config.yaml
n_layer: 13
d_model: 128
n_head: 4
n_kv_head: 4
head_dim: 32
d_mlp: 512
vocab_size: 8192
activation: "tanh_gelu"
norm: "layernorm"
norm_place: "pre"
norm_eps: 1e-05
positions: "learned"
qk_norm: false
attn_scale: 0.177
bias: "all"
tie_embeddings: true
parallel_block: false
init: "uniform"
init_std_qkv: 0.0531
init_std_o: 0.0
init_std_up: 0.0531
init_std_down: 0.0
optimizer: "soap_variant"
lr: 0.0057
beta1: 0.95
beta2: 0.98
weight_decay: 0.084
lr_head: 0.0109
grad_clip: 2.0
warmup_steps: 200
schedule: "cos"
final_lr_fraction: 0.03
batch_tokens: 32768
seq_len: 512
doc_mask: false
train_tokens: 114400000
steps: 3492
dataset: "wikipedia_en"
Each number is 200 + 40 x the weight over its row's rms, rounded and kept within 0 to 999. Layers, rows and columns count from 0. The size before them is the row's rms in percent of the matrix's.

# layer 6 MLP up, 512x128, rms 0.153, rows 211-265, columns 0-63
085,147,145,191,234,200,196,195,208,289,196,146,194,262,165,187,125,181,230,228,234,227,242,184,166,231,202,291,302,210,235,129,155,208,102,181,141,157,231,195,239,285,106,191,204,229,188,179,215,237,177,214,241,178,256,178,198,207,190,218,134,219,236,270,177
098,203,187,229,138,241,183,246,176,223,212,230,196,226,193,201,181,143,182,148,137,235,219,193,139,155,126,275,210,218,206,166,260,232,208,223,244,217,158,136,159,203,234,185,197,226,253,181,165,175,263,198,181,189,274,163,196,265,185,120,293,260,242,226,191
098,230,199,247,287,243,194,245,203,191,158,240,220,175,188,187,148,265,152,146,215,154,181,128,248,230,182,217,210,175,231,163,209,221,174,220,203,180,173,210,190,167,181,221,277,162,220,180,157,179,203,173,128,191,96,154,229,181,157,207,204,190,246,107,144
095,264,154,220,239,185,183,198,167,221,210,161,230,194,228,213,245,211,233,258,189,240,213,230,159,143,229,211,237,230,170,181,222,218,189,249,262,232,192,239,194,210,123,192,259,230,118,166,143,256,253,231,188,194,232,171,171,234,279,79,216,148,215,200,184
099,231,217,161,279,152,253,180,238,167,283,188,204,167,223,179,128,224,189,149,170,183,255,144,266,217,220,267,200,177,238,252,147,176,186,195,231,214,194,150,199,154,206,191,204,179,244,164,277,178,233,174,178,198,194,197,228,164,190,201,111,184,212,180,210
092,155,192,253,169,211,169,189,178,193,155,165,165,247,244,146,171,147,199,187,198,121,226,115,163,287,209,139,174,224,281,89,237,212,175,213,184,191,129,209,232,180,146,181,188,249,143,226,168,250,275,292,176,214,195,131,206,214,181,258,212,209,204,263,206
092,200,267,264,237,262,136,263,159,190,232,203,196,165,214,234,153,214,155,179,194,239,201,261,266,197,218,135,174,229,215,154,182,235,171,142,224,169,223,196,275,183,215,140,165,237,249,201,275,154,232,185,193,197,208,173,188,170,190,176,181,71,255,156,212
098,174,246,277,237,226,163,207,136,216,209,152,210,231,178,231,209,133,262,238,145,185,197,269,146,158,167,254,162,283,187,124,153,203,201,157,220,134,212,171,172,185,195,244,167,202,274,192,199,217,201,199,187,169,236,202,143,241,198,145,195,205,162,168,196
095,176,172,267,183,223,193,155,193,112,274,143,146,176,94,217,241,214,172,233,184,188,285,248,201,179,243,135,141,238,227,163,208,178,220,207,199,259,177,148,230,236,208,145,159,242,174,245,182,185,182,194,230,214,290,185,171,173,193,233,171,238,203,106,202
107,172,200,129,222,190,188,214,160,189,211,178,133,254,219,165,230,118,212,196,230,187,241,227,244,87,237,191,167,253,207,158,219,178,217,178,163,256,213,182,230,131,175,242,182,193,271,178,247,269,208,202,204,183,331,229,215,213,257,208,284,266,231,165,222
099,256,171,236,164,206,181,248,213,222,215,194,179,178,244,187,203,238,199,227,165,211,183,181,263,220,227,262,176,185,229,149,195,283,270,232,188,253,152,219,173,263,296,194,185,137,208,191,224,205,172,221,138,186,207,215,221,209,179,171,153,240,202,179,162
083,184,224,169,131,252,150,155,257,197,185,145,267,148,204,225,141,188,242,228,179,216,168,153,254,262,208,164,143,188,177,217,256,171,221,187,249,185,97,198,181,240,249,180,179,223,224,182,257,231,154,162,190,146,283,207,214,197,174,179,125,183,222,228,125
087,202,225,157,166,191,192,180,127,266,186,184,315,175,167,243,189,189,293,147,241,154,223,174,222,156,191,146,262,192,196,124,178,172,122,237,207,143,156,149,289,151,246,218,202,236,265,115,221,225,178,221,247,179,159,191,207,160,195,247,193,209,206,148,221
108,183,245,238,221,162,195,221,153,149,145,187,202,147,199,183,202,165,237,219,187,197,197,229,194,133,219,167,188,233,165,182,219,196,137,234,237,185,257,191,120,188,186,168,170,152,242,144,153,167,277,285,206,129,143,194,264,187,219,163,353,188,196,187,248
102,219,141,262,194,211,219,202,281,215,254,233,177,206,220,158,191,174,218,181,126,204,218,229,158,249,246,205,210,213,138,260,158,157,193,228,220,173,212,123,239,206,142,199,211,224,252,216,170,192,187,219,182,199,214,213,287,128,149,279,220,226,244,143,189
088,165,156,185,231,220,141,245,117,257,171,182,229,274,231,235,244,273,196,164,152,152,198,144,179,151,221,196,200,168,243,180,153,175,150,228,224,201,202,91,174,171,204,245,120,150,205,151,276,191,174,253,212,316,176,124,231,236,180,184,123,234,219,231,169
101,199,166,178,191,172,243,178,174,211,156,216,167,168,196,269,219,122,197,250,196,168,256,205,159,202,178,217,165,265,206,195,270,107,204,229,319,195,162,179,279,203,166,153,151,208,145,233,195,213,187,173,232,174,189,182,211,196,188,203,201,184,262,230,174
098,199,228,152,211,263,179,142,214,154,224,211,145,207,183,160,153,185,212,229,160,220,271,184,291,215,205,263,141,108,212,182,169,200,231,220,251,217,134,201,150,201,134,167,190,248,174,176,242,216,267,299,191,176,173,177,193,180,243,190,165,199,231,209,193
093,221,206,175,200,234,255,201,166,263,253,184,215,170,240,211,142,249,224,189,168,156,146,215,176,155,231,209,231,197,161,132,167,174,160,153,239,227,206,241,197,231,123,207,213,206,218,200,192,225,229,248,241,222,164,258,214,143,251,186,133,222,227,212,266
116,203,76,206,121,225,181,206,209,219,228,164,118,202,222,172,227,229,195,166,265,175,175,219,208,158,134,130,234,230,257,184,217,181,243,163,218,186,188,148,240,240,253,224,201,205,245,187,286,194,177,138,190,332,198,135,191,188,251,203,206,144,195,245,184
098,248,215,201,203,199,224,161,214,172,290,168,185,226,226,224,254,193,169,183,207,88,232,189,147,159,213,259,181,294,192,178,207,198,185,200,156,166,187,204,198,218,230,138,186,262,263,329,154,216,226,203,267,243,235,199,184,258,119,229,204,182,178,233,244
113,152,204,236,159,252,208,162,201,252,209,183,160,229,149,143,234,211,138,250,243,232,189,189,204,141,238,217,110,209,227,183,225,226,277,247,242,168,196,141,95,233,167,222,214,172,189,227,228,237,201,217,152,213,163,236,217,242,131,224,215,207,184,195,207
077,241,200,276,200,222,174,184,226,227,163,242,199,161,183,215,197,159,193,146,211,159,285,191,239,148,188,159,181,235,235,167,204,178,211,122,141,111,208,186,180,185,248,207,178,171,204,227,203,257,195,186,177,130,183,138,247,156,179,269,193,184,211,187,107
116,229,257,150,227,159,208,128,154,141,200,125,197,122,216,171,194,219,219,174,175,247,186,208,201,144,180,191,185,232,204,191,248,288,143,172,165,215,246,254,221,183,194,174,167,212,273,224,233,114,219,162,211,144,208,237,193,148,186,197,178,196,212,214,234
108,192,173,248,184,169,236,191,224,205,204,186,181,198,272,204,180,159,199,254,272,226,195,236,201,228,188,167,125,238,196,234,186,185,248,205,238,222,271,255,149,215,185,78,214,147,197,192,204,184,176,121,186,241,134,168,258,172,124,229,182,181,240,160,238
109,158,246,158,261,239,255,202,177,255,225,146,182,180,244,198,158,233,195,224,194,215,266,211,168,163,307,181,181,161,190,250,139,268,138,201,150,197,264,205,172,196,198,107,195,142,158,232,181,254,209,266,240,168,144,296,206,194,272,185,225,211,191,161,199
095,191,222,214,171,204,136,176,229,180,188,283,284,257,161,250,134,208,214,122,238,108,246,198,233,194,252,137,178,206,151,199,105,221,219,182,233,241,197,171,223,181,149,165,171,215,235,151,163,233,295,251,200,276,233,226,196,163,142,123,226,214,146,192,180
099,235,177,252,210,195,202,185,172,196,193,208,170,170,160,240,127,198,133,221,236,198,200,262,158,204,195,214,212,167,136,163,237,250,195,155,216,89,235,222,213,169,233,188,173,228,197,190,224,190,195,247,256,192,172,187,168,235,171,231,223,236,197,109,182
110,250,184,182,201,264,174,216,244,184,166,226,224,163,264,246,212,166,185,258,184,204,198,202,173,178,274,239,175,255,304,166,198,260,224,231,204,124,147,239,208,193,240,193,204,212,203,221,110,213,187,188,199,150,218,258,212,233,242,228,212,170,204,139,152
104,238,196,244,215,108,160,200,209,233,170,206,149,250,265,255,125,162,177,194,227,186,234,152,200,229,173,181,170,220,172,123,249,177,214,167,256,181,239,205,257,155,222,203,262,172,218,247,190,211,249,242,116,249,198,240,191,126,191,156,243,217,207,193,204
103,237,167,212,220,272,208,194,197,248,261,204,224,252,158,170,254,196,194,290,204,147,250,200,219,215,192,146,187,320,116,138,259,231,186,150,168,163,213,181,202,233,238,111,226,197,157,181,244,228,206,154,157,183,232,219,203,220,213,131,246,189,211,220,194
098,222,154,226,126,160,236,183,217,148,119,177,182,253,247,239,186,183,155,222,231,128,159,277,197,189,266,271,194,209,236,168,231,201,213,219,151,236,196,196,212,189,198,170,232,160,159,192,256,218,184,198,231,215,221,74,164,178,180,195,184,203,174,212,241
098,168,228,154,183,178,116,194,212,274,197,163,176,183,150,268,176,110,273,170,195,198,186,145,160,187,230,253,219,211,150,148,217,167,223,193,235,238,159,230,211,204,202,168,235,178,227,169,117,138,183,164,261,192,217,191,224,167,203,194,191,226,195,171,305
107,223,233,245,108,188,215,204,250,211,116,223,239,228,185,165,150,242,209,172,180,198,124,244,165,161,181,211,188,213,185,200,193,255,218,262,219,263,232,240,207,173,143,273,234,120,256,161,136,233,124,166,208,166,154,199,234,215,253,169,176,191,183,183,212
100,175,179,217,205,261,178,250,186,227,91,157,237,166,140,153,172,216,208,234,190,224,237,214,250,119,211,271,226,228,208,233,214,215,196,207,151,210,232,215,207,229,229,95,146,197,191,169,179,184,118,220,214,194,204,157,240,171,200,247,230,192,295,265,224
099,218,145,192,186,180,172,200,234,166,262,110,159,167,215,162,237,186,211,175,147,131,171,233,193,199,179,193,254,238,139,174,191,154,258,216,242,159,126,211,214,196,188,171,149,161,188,233,217,199,171,179,247,223,185,201,214,231,251,147,201,214,305,337,235
100,191,221,213,265,230,223,198,164,210,241,165,169,193,183,156,216,164,199,215,141,265,197,180,237,268,228,193,199,195,189,234,258,314,258,168,208,190,181,231,187,120,227,219,230,165,178,195,285,222,211,234,207,167,211,282,238,201,173,237,167,216,223,305,189
090,202,240,196,191,254,233,179,213,222,186,181,149,154,286,219,228,205,198,140,246,198,218,223,247,259,201,184,274,275,185,188,167,216,153,141,132,219,161,222,132,182,190,253,157,200,229,222,136,229,208,205,152,193,173,172,238,165,212,234,281,194,191,228,205
102,167,146,174,240,226,146,208,185,169,220,217,269,148,242,150,120,200,143,215,237,155,165,187,188,214,220,222,189,202,230,130,194,124,185,152,190,155,244,246,235,163,164,216,215,231,184,221,254,237,228,183,267,138,189,231,161,156,211,149,209,299,152,222,189
099,207,192,308,166,209,194,198,170,187,271,152,294,188,246,188,212,190,235,241,185,201,174,225,243,222,213,167,228,199,188,198,255,227,172,156,256,231,174,185,209,195,143,104,254,112,197,237,229,200,228,183,249,245,211,168,228,210,223,103,206,258,118,272,149
088,146,137,189,223,191,140,226,188,199,151,131,217,178,220,204,199,237,221,184,226,195,174,233,186,133,198,170,210,205,206,198,212,173,174,135,167,190,221,149,250,296,223,191,171,138,121,166,177,221,116,181,158,258,204,223,201,213,246,246,197,220,128,211,263
101,190,219,221,90,231,221,151,159,177,189,266,207,191,188,161,184,285,259,137,249,158,227,216,224,226,236,192,154,143,206,202,186,220,207,159,215,204,183,90,260,205,244,295,234,249,282,168,219,211,270,237,180,173,168,190,211,181,248,179,188,180,246,169,267
093,250,163,195,258,208,209,185,213,264,187,240,140,211,183,151,193,201,310,140,118,153,244,126,210,209,213,171,196,199,163,230,199,255,159,207,201,218,189,246,209,257,175,115,195,142,225,227,208,212,180,185,200,127,183,243,224,183,220,220,133,261,289,195,209
105,167,216,271,238,192,291,152,189,201,212,212,172,191,320,213,216,197,164,242,245,179,196,88,168,191,241,163,213,189,230,185,171,212,231,202,220,157,158,205,230,213,190,217,199,200,207,173,174,185,150,272,161,172,194,238,178,237,195,260,204,202,197,238,239
101,184,209,200,151,271,203,195,135,300,171,218,291,200,207,188,96,219,156,232,137,180,234,218,269,196,184,106,188,167,196,240,171,173,231,206,265,183,212,302,196,244,209,143,223,236,196,188,233,149,233,233,237,250,116,154,211,220,191,200,230,180,164,191,203
091,256,206,222,217,134,198,153,247,234,175,229,207,194,222,140,197,159,175,220,175,216,314,223,181,245,215,234,145,105,149,160,186,220,233,222,310,238,238,196,190,188,185,237,220,276,184,164,267,199,177,210,122,159,124,150,176,195,214,160,240,186,176,106,210
110,140,249,255,183,218,232,155,214,190,260,192,164,261,90,207,168,193,177,171,202,239,234,267,277,271,250,146,248,179,177,180,203,200,172,194,190,208,237,262,196,164,225,161,122,221,262,231,245,232,137,169,239,202,208,293,271,148,193,153,241,186,240,216,258
092,247,199,173,116,287,157,192,180,245,162,253,240,163,177,144,158,176,145,96,174,235,218,185,171,173,277,232,182,186,175,226,257,154,152,198,235,168,155,187,231,175,196,296,175,200,198,240,162,200,118,194,155,174,167,196,167,193,159,182,198,212,191,267,167
107,261,144,208,183,268,238,115,194,168,195,227,216,225,215,179,188,225,194,240,218,202,215,228,213,208,193,178,187,192,169,190,195,163,161,284,248,197,263,214,184,278,151,172,265,173,221,272,240,159,202,195,288,209,198,151,211,275,263,174,201,237,119,125,175
116,180,186,121,267,254,251,202,278,176,216,199,157,202,277,241,256,194,133,221,176,134,243,154,199,229,155,229,248,205,178,177,239,229,202,154,195,201,152,194,213,183,167,208,252,255,193,244,118,231,130,136,162,192,199,211,162,214,236,168,215,234,240,238,208
102,229,212,133,288,195,201,173,194,193,261,226,169,186,272,246,138,180,207,224,230,157,210,234,134,149,266,261,225,174,199,209,121,285,260,256,247,221,204,229,237,259,266,154,193,132,178,123,255,264,197,211,164,240,217,248,192,214,142,162,136,203,205,218,185
100,231,248,264,262,252,275,245,132,205,243,204,175,146,233,207,216,282,175,173,179,156,204,186,145,192,198,163,183,195,164,176,178,163,200,174,266,211,151,181,202,206,166,239,209,178,232,231,104,202,144,160,140,163,183,239,228,234,250,248,231,181,221,178,142
105,261,257,189,191,220,227,274,179,190,188,145,240,215,256,172,130,230,193,143,193,229,162,230,199,166,198,173,144,220,195,153,170,246,185,206,213,227,167,276,180,189,202,185,175,151,227,250,145,93,255,243,125,99,204,245,240,179,162,199,272,158,199,205,212
096,180,193,238,238,191,182,172,287,172,251,158,217,152,263,235,194,109,222,183,204,215,148,240,202,198,188,160,203,220,181,227,202,221,192,151,194,152,280,217,186,194,266,203,231,200,162,278,165,228,254,196,236,158,186,193,158,157,192,291,285,227,245,195,183
109,242,217,217,160,229,138,191,179,201,216,236,121,175,165,184,109,213,204,195,152,165,198,232,180,191,220,173,177,182,170,203,213,150,277,166,206,217,182,289,226,225,230,194,186,239,213,210,232,239,218,177,161,171,195,177,207,238,157,167,295,179,188,171,225
# layer 6 MLP down (transposed), 512x128, rms 0.139, rows 211-264, columns 0-63
097,210,258,209,155,236,134,234,184,178,233,215,175,215,204,196,168,228,178,186,275,210,223,169,164,176,174,138,232,217,197,124,300,234,253,191,159,174,231,219,145,198,175,168,152,181,166,196,171,179,172,202,142,259,198,138,310,194,196,219,187,256,187,114,173
100,177,166,278,208,273,223,152,192,174,239,93,132,180,198,239,164,172,156,153,196,194,187,208,238,196,125,243,211,167,156,145,151,204,141,159,183,247,267,176,164,188,202,168,201,280,194,165,121,156,194,249,190,155,242,189,180,238,162,212,194,240,235,203,211
104,190,208,192,164,227,184,133,216,175,257,247,180,180,270,130,218,196,281,185,225,189,192,236,208,200,203,191,184,193,164,203,232,158,195,144,173,239,169,228,185,194,218,230,169,159,268,258,140,256,158,186,247,208,276,281,145,230,173,131,217,256,259,212,225
101,181,163,195,222,121,181,222,133,226,256,205,179,210,170,177,229,239,294,196,196,225,184,218,157,199,129,174,153,271,180,191,206,286,196,270,249,244,218,179,265,234,194,209,233,123,197,225,175,290,258,220,151,238,201,226,202,219,230,134,186,248,255,152,209
104,214,198,192,143,193,253,186,238,172,183,218,224,183,215,160,197,195,236,128,271,164,227,195,239,176,138,159,224,259,172,197,181,265,185,231,155,236,197,173,201,284,224,170,245,158,226,182,207,162,186,176,230,178,269,182,233,170,221,178,171,182,297,159,131
089,202,249,152,290,212,166,260,200,173,197,327,250,219,196,235,202,181,212,225,228,284,193,176,217,177,235,240,155,220,106,276,178,199,185,226,195,243,270,243,190,171,222,192,274,235,174,166,193,313,121,151,161,239,171,200,218,154,228,217,201,214,125,215,191
086,202,153,193,170,278,270,174,190,219,255,160,211,296,197,238,245,209,226,156,180,255,170,185,212,193,279,231,112,216,237,171,123,242,267,184,209,172,170,244,173,243,208,225,239,188,140,238,134,202,149,125,224,159,220,156,198,223,170,209,172,251,169,163,238
109,223,188,143,164,332,269,241,165,213,177,204,212,228,283,90,164,219,180,207,267,201,118,176,191,163,227,171,228,220,176,186,165,163,212,208,184,199,208,176,231,261,123,183,262,108,170,153,177,226,161,178,150,207,244,153,182,226,156,156,202,243,180,159,213
103,129,181,232,241,220,206,213,278,175,213,224,206,255,224,195,226,212,166,182,177,236,153,198,299,269,104,179,195,142,216,206,256,204,218,241,171,179,165,166,244,198,210,193,224,206,253,110,256,188,219,188,164,226,181,226,105,211,182,171,171,162,158,180,244
096,186,158,149,205,196,154,188,283,248,159,190,184,304,207,174,188,204,155,215,188,161,199,188,199,186,236,183,179,156,274,218,273,167,143,181,188,194,200,158,150,232,152,170,175,269,180,179,173,252,221,210,206,160,245,204,203,133,179,226,236,208,218,214,205
098,167,166,198,154,249,250,158,175,228,171,235,261,171,254,181,245,236,197,188,253,172,252,179,142,197,145,208,180,193,173,187,117,174,194,202,236,209,147,236,193,242,140,124,180,206,227,206,200,222,193,177,204,175,228,198,243,221,151,244,264,144,156,152,153
092,226,245,212,215,249,193,195,191,156,205,194,224,212,178,226,213,191,169,210,190,224,220,185,223,243,231,157,189,200,183,274,274,166,179,220,222,213,176,257,161,239,203,212,193,196,153,256,132,179,243,244,271,195,201,205,202,215,192,274,171,229,194,229,160
089,189,120,208,255,175,240,183,214,109,236,148,176,198,244,200,253,188,205,206,229,216,163,141,187,217,167,192,217,159,184,213,234,235,175,194,201,204,190,231,170,174,191,217,233,282,135,151,190,190,204,161,178,288,235,266,231,216,297,205,129,157,152,142,245
099,166,246,198,193,193,249,240,232,245,228,207,213,211,181,206,197,218,240,199,293,147,268,230,172,148,216,180,180,192,261,214,269,202,278,270,266,182,183,194,173,226,196,214,202,257,203,190,147,238,144,212,87,282,220,224,262,188,147,233,181,135,235,201,255
099,244,225,177,205,286,180,207,214,170,190,183,160,213,166,342,171,216,236,199,135,205,158,223,210,189,166,217,168,226,276,178,252,164,206,216,217,196,231,269,153,211,229,200,171,153,176,246,170,213,228,177,230,147,145,141,226,248,241,199,256,223,200,229,197
093,243,182,218,214,246,172,203,208,126,214,186,180,166,188,245,157,161,190,206,179,189,167,139,179,184,234,168,244,149,227,180,176,186,201,227,122,185,237,178,184,166,212,206,176,290,167,188,209,171,218,215,230,223,172,159,149,256,197,212,220,139,239,212,160
104,202,113,194,201,188,272,228,289,276,252,219,271,194,224,179,279,182,145,205,243,192,184,168,191,211,165,255,209,136,213,197,154,262,252,234,168,252,222,212,153,289,152,249,196,245,169,116,162,125,232,256,173,229,212,236,206,231,204,205,189,214,181,207,147
101,214,142,153,153,162,202,110,205,131,284,222,175,208,221,230,91,201,208,212,155,196,100,219,271,173,262,182,186,249,143,156,214,149,166,125,259,193,300,174,202,203,202,209,205,244,227,169,210,147,179,209,170,234,255,156,204,210,238,120,198,181,211,205,199
083,140,150,213,185,196,168,286,225,146,167,234,198,87,174,284,119,203,178,217,244,246,273,153,139,145,289,234,183,238,169,92,153,143,221,210,204,179,215,211,215,246,225,161,235,221,201,212,189,211,187,98,182,264,201,197,251,289,144,217,235,176,196,278,275
122,136,288,179,161,221,163,265,217,251,202,209,172,195,222,169,229,223,182,197,165,208,147,209,201,173,158,104,186,182,231,178,188,206,181,210,266,126,213,205,192,202,273,262,146,169,212,221,172,226,190,191,242,209,128,219,237,180,247,244,212,175,169,219,160
101,229,167,186,197,198,191,215,219,287,173,153,159,265,229,164,238,130,183,161,198,153,195,132,133,223,285,191,229,210,165,175,203,199,230,156,236,269,198,243,230,283,146,151,217,274,208,193,255,130,254,232,170,212,189,239,167,156,157,211,193,225,191,217,180
130,255,220,263,152,226,250,177,189,164,148,217,177,243,197,173,209,189,120,185,188,206,187,197,183,166,243,224,180,209,193,219,229,258,217,218,228,230,198,208,267,169,144,156,156,189,259,218,144,162,215,168,194,231,187,234,222,197,252,138,231,193,179,203,82
083,178,180,201,204,131,159,211,133,157,178,144,202,175,214,136,133,201,98,156,141,153,187,235,226,197,174,188,200,196,137,287,197,186,183,150,153,242,179,203,208,215,182,238,142,265,135,215,197,193,239,286,208,235,182,171,182,181,173,148,223,235,216,188,168
110,221,224,167,144,243,218,184,260,260,204,248,243,181,185,209,240,247,113,270,199,222,156,195,175,195,208,114,147,213,226,187,117,194,222,212,197,198,198,187,192,188,160,192,200,195,176,157,206,190,124,149,131,166,182,186,235,212,229,215,240,203,135,184,263
113,199,192,146,232,238,195,219,236,205,181,168,174,146,279,173,194,253,136,226,229,177,171,250,223,187,202,198,200,181,206,188,211,258,201,319,223,178,119,147,151,212,117,204,243,233,219,204,139,173,211,207,179,171,206,122,224,139,183,242,262,248,232,205,217
111,233,165,171,217,234,171,156,225,130,173,172,227,269,251,188,289,116,231,174,200,260,244,186,225,240,231,142,151,195,201,191,169,248,239,137,188,219,276,208,256,245,177,123,144,249,138,238,201,175,218,219,224,253,100,275,270,214,134,123,170,167,240,169,183
096,187,183,136,209,219,227,193,168,247,218,182,203,189,155,159,242,117,147,177,146,243,279,180,258,182,99,203,97,236,213,229,184,251,239,212,93,137,224,247,277,138,198,239,171,193,201,191,220,215,257,198,191,262,208,150,228,153,219,175,199,238,270,165,224
094,149,153,189,160,194,229,186,208,200,153,132,274,245,184,197,161,216,239,214,216,209,191,219,213,133,230,99,130,226,250,235,252,204,241,243,190,210,158,177,143,142,256,173,108,91,204,173,197,170,186,225,122,169,168,229,201,216,267,219,201,206,211,228,179
107,133,119,169,176,199,142,247,257,104,207,195,196,239,263,182,190,151,198,100,168,152,128,123,168,196,176,182,168,188,181,206,185,176,220,225,203,217,184,221,182,201,176,147,161,195,234,159,274,213,250,186,142,265,265,212,280,168,117,175,256,219,212,184,167
104,181,250,242,228,176,277,218,195,148,116,229,202,194,136,176,237,232,191,184,176,211,163,253,214,207,224,216,199,208,199,239,173,194,190,263,218,202,200,122,154,200,166,187,146,166,257,231,177,122,117,201,214,142,155,194,258,191,202,173,130,276,165,202,164
090,191,223,243,236,173,240,160,267,203,196,209,149,180,181,171,252,280,181,145,142,214,245,213,116,188,229,246,198,205,191,232,224,259,156,221,141,186,175,155,164,196,239,247,173,190,243,237,176,158,173,225,187,219,175,106,161,226,167,195,212,176,380,179,225
101,244,187,109,139,264,140,177,257,231,211,222,181,187,176,200,249,224,192,158,255,121,165,173,302,174,207,214,253,244,241,180,192,233,215,111,240,260,193,170,231,220,182,190,204,163,157,177,208,200,260,168,205,121,211,203,193,206,245,235,213,216,197,237,148
108,255,181,100,204,169,177,228,281,245,193,210,164,195,218,211,171,219,164,189,179,210,245,196,245,211,175,238,233,224,101,208,185,226,185,219,188,250,239,212,267,194,191,180,174,172,168,239,245,206,117,185,253,126,245,209,174,82,232,233,238,179,140,193,227
098,129,197,160,221,199,107,211,193,148,242,257,223,186,159,195,186,168,174,152,239,118,231,201,256,220,248,158,246,212,236,195,187,162,183,167,340,243,243,168,180,243,216,212,124,192,238,178,210,153,181,196,223,230,245,176,203,210,121,226,250,177,234,164,225
085,198,165,259,157,183,188,193,224,180,242,262,187,181,232,260,103,138,283,210,247,225,143,154,172,157,277,218,195,223,221,258,205,188,265,244,195,217,241,239,178,228,136,238,199,244,242,226,212,187,270,183,139,188,238,189,195,222,201,194,268,203,207,200,235
095,144,206,248,252,216,243,264,219,229,164,212,200,215,214,223,162,218,225,225,250,201,124,219,215,198,146,194,227,176,158,178,241,207,199,197,197,190,208,148,277,219,152,208,190,261,140,173,277,275,233,268,189,182,202,155,269,158,186,249,194,208,193,94,179
082,193,184,245,146,106,206,146,264,233,240,213,252,141,255,255,193,186,171,224,240,280,157,221,158,258,192,229,188,139,196,229,184,166,229,239,197,223,222,261,193,205,172,226,164,197,236,235,170,176,225,164,200,218,204,201,262,163,271,231,224,249,212,159,215
098,205,218,150,168,262,185,241,224,200,233,133,286,217,189,181,195,211,128,184,170,199,214,250,273,291,156,122,223,199,215,182,221,251,136,239,246,220,255,227,233,187,152,186,151,255,258,176,198,197,131,231,166,190,182,172,123,165,254,166,202,244,189,225,262
096,122,194,211,207,201,237,199,260,148,202,159,234,140,207,230,199,192,287,244,237,201,199,211,209,115,238,235,201,159,260,210,170,224,108,184,213,133,226,121,187,259,247,219,191,192,202,143,210,208,236,187,191,277,213,191,178,218,208,181,153,142,236,266,192
100,143,293,211,276,261,177,175,218,180,179,217,177,197,221,120,214,178,147,168,225,120,230,169,194,223,202,192,252,241,230,202,145,195,216,249,161,154,213,216,189,219,256,244,277,142,191,109,236,217,274,284,195,236,205,246,173,158,190,222,159,210,186,180,202
101,200,180,245,165,225,218,171,194,221,230,232,228,163,247,241,155,232,221,158,286,150,195,121,186,251,176,221,161,308,236,266,206,207,225,195,252,155,233,177,159,242,256,213,209,180,132,203,226,188,149,239,204,208,191,180,214,199,206,228,162,160,183,151,188
107,212,145,231,188,236,204,269,281,242,192,138,198,167,165,223,167,214,216,224,176,243,180,153,145,207,244,184,205,225,248,141,188,159,136,176,206,154,173,235,223,203,213,223,234,221,209,298,186,231,216,222,209,194,252,177,286,227,232,218,163,196,213,192,171
085,248,175,169,193,202,188,176,194,108,224,231,211,193,237,203,168,165,158,179,257,208,188,246,158,174,211,225,195,157,232,176,154,240,271,217,226,175,167,181,157,200,273,278,196,147,259,138,225,260,184,123,207,226,249,178,196,265,174,210,210,203,201,181,253
111,129,143,179,207,167,234,229,222,170,180,144,244,148,179,201,263,134,264,273,215,279,199,228,206,210,237,189,137,201,158,149,200,194,213,227,207,218,241,167,238,155,262,213,205,197,175,213,207,216,140,171,208,245,182,182,175,177,183,213,174,168,239,312,216
095,236,213,115,227,233,143,221,155,239,187,162,157,214,225,175,231,205,178,222,180,279,194,159,216,245,181,183,207,184,206,253,238,236,221,212,218,162,191,243,233,221,149,239,129,245,200,201,165,195,150,241,241,193,163,172,123,209,199,199,143,167,280,161,156
099,228,208,119,174,261,237,164,247,199,84,241,181,206,226,183,164,190,227,202,242,214,278,145,235,341,177,209,155,203,202,230,214,165,192,160,226,235,175,195,214,201,254,148,204,206,87,204,262,240,235,235,164,151,140,213,211,208,176,235,189,211,154,128,226
114,236,137,173,262,274,277,214,164,185,173,164,191,199,161,215,231,211,178,251,164,184,172,132,227,218,282,218,207,144,139,254,217,151,123,208,255,192,185,164,250,213,171,267,244,171,165,172,218,218,224,173,158,219,195,253,241,171,209,218,180,295,212,188,230
104,152,205,243,121,215,236,237,252,207,220,234,238,229,180,212,169,203,158,183,212,226,198,160,132,252,226,170,269,189,213,307,198,193,186,197,258,153,172,252,213,183,203,247,195,222,172,225,122,247,217,225,233,161,186,149,228,98,220,229,164,228,204,227,175
112,176,151,193,184,91,240,238,167,293,170,209,201,151,167,171,174,136,165,140,239,175,175,190,226,238,216,192,189,238,207,159,225,227,140,185,168,249,287,165,243,180,215,167,169,181,187,225,226,271,208,197,173,153,238,167,203,204,150,232,160,256,242,162,203
125,171,215,261,240,222,197,125,173,255,148,190,185,237,221,205,254,202,227,193,246,196,196,166,216,225,230,272,179,185,235,262,107,106,150,147,183,223,267,212,215,280,161,219,168,208,197,186,231,200,204,172,194,182,210,207,138,150,234,274,182,178,183,135,170
095,161,251,150,224,225,241,132,195,168,126,222,167,158,218,154,228,169,219,209,212,147,164,251,213,155,237,213,177,202,252,162,170,201,163,194,161,182,213,315,257,266,163,184,199,236,207,268,239,203,195,156,224,141,153,253,184,203,157,207,169,227,217,262,119
112,140,209,196,230,205,342,200,183,210,166,248,127,213,129,208,223,200,129,205,229,244,242,155,192,187,155,283,207,264,167,117,197,213,173,168,137,190,144,198,219,208,182,155,193,144,257,233,302,219,213,145,234,179,242,221,209,182,230,219,215,182,243,207,263
104,254,149,200,170,279,206,180,258,344,164,154,121,212,158,264,224,209,253,188,186,190,256,179,212,196,201,145,261,250,167,282,178,198,225,183,163,129,242,218,184,195,177,192,223,199,160,224,176,214,110,122,218,215,219,180,149,207,308,251,211,193,213,239,174
095,185,167,166,177,270,139,201,201,216,129,188,219,227,176,203,219,142,166,167,208,172,189,164,177,180,234,258,246,152,215,210,132,222,162,233,132,284,193,156,143,247,182,137,215,202,238,147,228,248,162,256,193,161,210,258,168,238,232,184,245,183,134,209,243